Part of a small language model's weights.
Size: 12 layers, width 384, 6 heads of 64 (1 for keys and values), MLP 1536 GELU, vocabulary 2048, 19.3M parameters.
Each number is 128 + 32 x the weight over its row's rms, rounded and kept within 0 to 255. Layers, rows and columns count from 0. The size above them is the row's rms in percent of the matrix's.

# layer 6 attention output (transposed), 384x384, rms 0.109, rows 35-41,99-105,163-169,227-233,291-297,354-360, columns 64-127
size [103 109 100 109 101  99 101  99  99  90  98 101 107  96 102 102 101  91  99 106  99  94  93  96 102 105 103 119 104 102 108  97 103  96 102 104  98 101 101  94  97  99]
[[ 90 126 173 106 111 106  63 148 162 103 164  48 115 140 181 156 132 150  80  93 105  87 111 147  77 161  65 129 119  91 114 167 107 170  84 160 103 130 132 134 111 180  96 166 109 131  81 147 135 151  78 155 136 110 130 184 104 128 122  81 150 143 145 152]
 [ 96 196 103 145  57  95 104 158 138 115 123  30 113 119 113 140 126 138 128 121 128 110 100 171 167 117 128  70  69  89 147 136  78 141 138 112 181 150  91 152 134 122 123 137 125 151 151  64 166 118 113 148 180 112 143  93 117 137 106 158 118  79 118 161]
 [155 158 196 126  78 153 158 117 131 102 178  76 136 128 134  90 123 105 126 218  74 122  94 124 127 177 144 123 154 110  66 136 114 122 141 130  99  79  86 144 139 104 178 166  73 165 110  60 120 124 148 138 140 115  98 105 102 135 141 152 134 106 110  90]
 [169 146  87  55 189 167 136 153 103 102 145  96 111  98 157 109  84 103 125 133  77 160 145 118  87 129 185 139 179 136 140 130 150 102 136 100  96 113 121 147 113 166 163  94  98 111  94 100 113  80 105  82 154  97 157 118 210 126 110 150 144 121 113 208]
 [ 89 136 156 111 203 130 139 105 139 130  98  99 163 154 115  99 110 150 102 135 131 149  93 138 156 123 156 159 105  95 173 160 114  80 105 152 184 126 103 124 104  99 159 121 111  90 131 129 164 153 137 132 141  66 137 157 176 158 147 121 106 117 206 186]
 [141 149 153 157 171 162 123  90 190 111 164 110 148 125 130 121 172 131 149 151 105 155 159 113 153 115 220 120  76 179 182 108 115 150 112 167 149 107 105 149 135  86 184  78 113  94 141 185 104 114  92 170 104 126 150 157 161 164 162 101 101 158 117  86]
 [172 145 220 131  99 192 121 140 105 113 139  97 151  91  89 121 134 106 101 134 157  81 148 126 109  84 132  79 118 167 162 171 134 126 158  90 137 169 119 164 107 121  99 156  71 144 155 140 153 143 146 106 170  81 161  97  99 184 103 176  56 108 142 144]
 [129 127  96 138  94 150  98 180 137 151 112 106 126 135 108 130  92 132 156 167 112 128  86 184 142 130 112  55 109 110 201 112 165 160 129 103 124 177 171 126  78 112 135 185 149 122 142 133 148 134 170 116 166 199  99 111 188 164 143 155 200 125 162 157]
 [158  92  98 119  72 200 102 102  93 144  73 128 156  67 118  87 102 176 142 159 131 108 179 142  75 183 124 104 125 146  28 124 115 104 124 107 116 111 129 135 128 135 166 146 141 123 125 209  94  98  90 154  91  73 121 110 169  77 120  78 146 106 104  88]
 [ 62 217 137 105 129 129 124 123 105 173 135  85  92 150 133 152 167 141 113 100 171 146 123  98 123 137 140 111 159  67 106  77 125 141  93 112 119  70 114 128 118  95 135 150 144 133  76 122 106 139  79 183 104 135 133 172 176 150 140 125 157 136 212 157]
 [149 149 135 172 132 105 130 163  88 137 110 132 127 101 123  43  99 109 106 108 121 121 150 116 144 137 122 125  92 161 149  78 149 149 191 100  83 126 168 140 154 137  83 102  87 175 135 150 118 162 135 151 142  95 132 176 104 155 148 116  84 116 127 154]
 [159 149 131 156 134 141 166 138 126 133 146 164 152 140  76  95  95 142 164  72 122 138 109 124 134 146 123 110 161 123 111 163 130 105  90 189 106 160 113  65  68 176 128 118 153 177 104 136  84 145 155  60 156 134 171 195 165 126 103 188 124 159 157  88]
 [132 157  99 100 150 164 100 172 109 160  73 147 151 129  56 171 130 112 108 113 119 148 118 168 166 154 122  70 139 124 156 137 166 141 130 101 173 120 109 129 142  73  95 124 152 179 102 118 109 156 198 156 129 133 126  94 137  93  92 108 125 110 138 169]
 [102 112 129 109  94 120  96 141 128 185 104 166 151 169 131 132 136 160 183 121 104 140 172 149 107 163 129  93 176 159 115 124 141 151 127 146 130 131 151 145 101 138  60  89 132 115 162 131 107 178 148 118  38  90 117 115 155 137 129 117  89 102 140 148]
 [122 190 155  99 121 157 153 198  87 174 165 143 117  53 170 189 113 108 119 127 148 154 114 125 153 157  87 156 111 132 131  68 110 144 240 105 137  96 131 124 152 109 123  94 108 114 157 108 150  40  55 123 121  94 136 107  93  58 115 108 164  69  76  43]
 [146 119 146  62 182 134 125 118 194 164  97 187 163  88 193 150 129 155 114 116 128 186 100 100 130 106 156 187 157 150 171 117 102 111 121 130 125 114 137 108  95 113 162 148 127 143 104 117 135  79 136 100 172 195 122 121  88 103 145 134 115 140 170 140]
 [ 51  96 172 148 128 183  89 165 168 133  87 123 196 120 130 126 112  80 122  46  88 161 122 171  74 151 159  87 103 107 129 132 112 195 141 166  52 168 128 138 108 148 147 145 125 173 124 208  96  95 118  24 101 108 118  65 120 118  91 138 172 175  99  54]
 [119 155 123  98 100 116 157 139 138 115  78  93 158 119 144 150 149  96 150  83 154 186  54 127 134 187 105  60 135 170 135 159  99 151  81 149 164 125  96 148  76  42 119 110  62 102 104 136 122  96 131  95  72 168  99 182 147  95 140 127 115 163 163 112]
 [140  94 178 122  68  89 126 146 155 176  92 114 132  90 146 155  91  92 109 139 164 126 164 136 124 156 156 183 147 128 144  82 112 184 110 100 162 104 137 153 131 143 128 176 127 189 182 134 151 121 164 179 124 211 166 152 143  87  81 129 105 163 111 128]
 [115 176 184  99  67  74 130 108 143 141  77 121 118  98 140 121  94  91 156 147 197 150 111 141  91  71  72 173 158 113  80  73 105 182 117 196 136 107 199  49 153 137  57 141 163  99 184 167 173 120 141  92 166 122 163 113 168  93  82  93 100 107 141 193]
 [120  90  57  90 144  68 147 161 116 126 146 162 131 158  95 116 100 184 127 124 133 134 114 149 152 186 119 155  78  55 161 143 144 102  75 133 164  11 112  53  85 112 152 135  98 126 143 159 139  96 125 166  96 191 150 147 167 136 106 127 125 159 171 127]
 [170 133 170 116 147  75 132 125 144 136 120 142 177 171  76 102 150 139 149 147 125 159 112  87 157 162 100 166 196 162  95 113 127 125  84 132 149 155 114 110  88 153  75 114 121 123  89 137 141 144 187  76  94 121  90 163 119 156 157 119 164 102 129 169]
 [104 190 112 112 109 135 198 118  82 140 170 133 125 135  90  86  92  78 136 152 106 164 150  80  92 173 131 129 116 111  47 115  67 184 124  92 110 159  80 144 111 190 115 109 179 104 145 116 158 144 140 115 111 180 128 114 193 161 129 113  78  75 109 175]
 [137  48 111 123 172 115  92 122 103 106 144 171  35 104 111  88 142 130 170 207 148 150 152 128 127  92 108 135 166 130 127 110 115 102 153 151  85 160 145 107 115 143 164  86 138 146 196 181  94 122 157 112 180 129 105 130 149 164 142 128  90  90 138 145]
 [137 148 118 160 101 155 143  91 175 147 113 124 145 167 136 229 177 149 127 121 141 153 132 108 111 143 169  98 116 126  75 150 125 161 101  88 125  95 132  41 129 112 104 149 170 101 146 125 110 180 139 138 125 111 147  95 114 138 125 118 131 136  94 119]
 [138 142 125  89  96  94 140 159  87 110 154 140 139 146 154 146 195 150  84 107 120 164 151 145 177 143  70  81 123 172 176 141 145 111 145 113 177 105 156 122 153 124 115 211 105 119 105 120 128 150 160 155  89 136  93  75 152 149 111 132 134  86 108  99]
 [161 103 133  82 126  99 125 182 123  61 104 171 111  99 123 124  97 158 118 136 138  94 100  92 128 156 163 216 134 163 176 124  87  67 107  92 120 139 135 116 151 146 185 180 101 173  75 133 125 128 113 137 125  85  84 138 135 111 172  83 187 126 169  43]
 [149 152 143 103 144  69  78 158 155 178 152  90 142  85 132 123 123  76 104 112  96 114 104 162 170 106 169 124 121 134 158 105 121 122 118  55  92  61 173 141 160 107 156 140 156 137 140 102 119 120 112 167  91 130 136 165  55 135 158 100 155 171 148  88]
 [121 142  96 135 116  93 105 133 139  56  87 156 116  87 171 101 176 130 114  94 144 108 152 120 111 155 145 117 155 100  63 111 121 117 119 129 157 126 104 144 148 154 107 201 132 131 187  96 163 136 116 102 122 130 156 139 157  98 112 116  74 125 116 199]
 [ 90  56 102 181 106 160 136 156 113  97 145 123 153 193  70 166 151 117 149 100 172  96 134 154 150 108 105 146 164 127 185 144 161 140 133 158  99 148  87 197 121 120  80 102  91 128  45 161 128 151 146 133  95 159 170 154 124 128 140  86 183 168 116 131]
 [164 112  91 154 179 135 199 126 196 126  83 153 113 101 103 163 113 143 106 127 132 112 102 129 119 101 127 107 107 158 146 131 139 133 121 107 168 130 124  60  84 209  72 115 120  80 143 139 131 153  59 160 127 150 133 126  88 132 148 166 146 142 177 146]
 [ 92  81 156 125  99  87  96 104 151 162 181 133 136 103 116 135 159 131  83 121 160 161 204 143 135  95 118 187 117 125 152  87 173 175 117 156 101 148 175 144 178 153 164 118 170 164 154 157 169 101  83  99  90 182 110  91 110  49  96 149 127 107  59 131]
 [177 106 128 162 143 132 102 124 132  63 155 132  84 126  93  78 175  96 164  89 105 104 136 133  58  91  92 117  67 120  80 157  99  94 138 111 107  82 138 235 142 140 129  74 111  82 164 134 169 140  84  85 130 131 127 134 103  93 120 130 105  88 121 168]
 [135 123 128 148 154 142 170 148 135 159 153 134 114 160 174  57  80 163 132 124 135 151  98 131  90 151 107 111 159  76 160 143 137 133 144 105 111 143 103 121  87 120 105 124  93 104 140 134  97  58 123 115 146 136 124 130 109 124 103 178 175  97 114 164]
 [ 58 133 106 165 135 180 188  77 116 121 105 107 128 152 116 146 135 155 156  96 193 157 100  98 195 106 101 143 134 122 107 114  83 159 165 151 158 209 139 150 178 120  94 133 223 168 104 122 192 140 113  76 139 180 122 117 103  89 126 161 129 116  50 135]
 [120 134 171  82 149 115  71  86 131 134 124 111 153 135 132 135 198 130 151 112 171  93 126 121 213 128 179 185 126 139 116 153 127 112  97 131 173  63 119 162 103 138 189 158 159  75  93 181 122  72  85 108 160  98 114 148 105 117 166 105 111 116 132  88]
 [108  95 129  97 185 119 145  71 174 131  81 137 118 116 186  98 140 112 127  81  96 169 160 125 113 146 160 117 165 151 151 152 124 131 116 183  58 119 123  73 204  78 119  69  84 107 141 114 129 148 124  95 127 122 134 129 152 107 110 158 118 152 188  82]
 [145 108 119 136 189 123 208 163 110 115 177 160  69 136 143 115 114 166 107  69 146 134 100  93 126 111 130 147 112 128 123 108 166  77 109 119 133  93 155 142  55 110 163 101 125 113 124 109 127 162 104  80 135 207 121 145 131 154  89 192 127 144 174 133]
 [124 169 139 119 143  99  74 139 128 122 161 195 176 144 106 131  97 185 161  94  83 149 149  94 125 155 110 157  97 105 108 132 200 106 107  78 107  91 147 137 164 105  57 106 148  89 106 113 161  78 184  98 114 176 192 117 145 121 120  55  66 119 108 153]
 [112 149 143 185 165 172  76 109 162 105 127 172 131 180  99 146 135 137 146 179  96  92 122 149 143 115 100 116 148 157 136 134 115  93  90 156 109 125 149 117 188 124 121 163 157 129 101 125 164 101 103 199 154 151 152 113 112 158 196  95 121 115 186  85]
 [166 140 106 134  80 179 153 143 150 183 110 128 143 122 101 145 108 161  87 169 182  94 125 131 161  96  93 142 212 107 148  62 166 163 163 124 148 115 115 145 137  68  96  78 139  62 121 100 165 100 126 138 127 152  88 120  52 153 177 117 143 174 120 132]
 [ 98 148 100 120 110 153 143 108 133 166 157  89 140 130 105  81 102  90 113 104  80 116 150 113 167 125  66 170  82 127  73 122 154  97 100 101  99 174 154 136  89 157 164 122  81 115 126 119 141 166 146 151  94 132 120 102  71  96  77 154 149 172 181  94]]
# layer 6 attention value, 64x384, rms 0.023, rows 35-41, columns 64-127
size [100 100  97  99 100 102 110]
[[105 131 139 146 141 144 148  98 102 152 157 134 115 126 120 125 107 139 123 201 161  75 150 116 121  74 223 130 114 109 162 145 128 154 126  91 170 149 171  86  85 150 142 160 172 192 132 124  42 158 150 154 131 173 131  68  94 147 195 116  85 137 149 121]
 [ 91 130 118 112 117 117  77 134 108 106 141 130 132 159 175 148 134 131  83 157 120 185  59 107  87  67 115  91 143 160 194 149 143  95 153 133 120 150 178 122 170 115 119 182 138  97 146 164 117 166 135 170 126  79 129 131 152 150 148 112 123 138 129 122]
 [181  63 129 118  94 101 127 112  78 102 158 164 154 158 107 159  82 171 132  93 195  89 143 138 147  84 109  86 109 155 161 146 110 135 155 142 158 145 168 179 141 112 102  79 139 106 165  91 144  74 171 123 106 125 134 188 105 109 137 153 130 104 123 153]
 [135 172 165 153 132  96 144  94  68 190 150  93 101 152 139 108  78 110 103 131  63  68 154 131 168  95  88 126  83  80 164 160 114  74 118 164 112 119  37 108 138 167 165  75 147 107 134 172 139 152 120 166 124 156 101 165 108 105 141 119 166  41 106  53]
 [110 124 117 141 148 112 123 127 107  60 141 118 162 134 109 139 180 136 155 133 137  97 121  84 109  77 139  99  71 173 108 139 161 134 134 123  89 148 169 105 107 173 136  96  87 125 132 148 114 131 145 117 126  97 159  73 132 129 142 114 131 142  60 112]
 [ 96  79 109 145 113 120  86 159  82 100 131 126 118 114 186 191 172 169 136 122 122 100 140  81 129 101 152 141 157 144 139 194 115 129 162 161 110 128  84 179 158 132 121 119 125 109 107  35 113 126 134 143  82 145 108 132 102 232 183 169 131 100  69 117]
 [166 141 138  90 139 121  73 109 105 134 132 131 147 134 113 103 152 131 134 163  99 201  88 108  61 154 110 141 118 162  87 131 132  87 146 156 179 199 195 123 175 121 145  95  91 107  95 143 106 112  95 135 155  88  95  96 186 106 100  78  96 152  53 126]]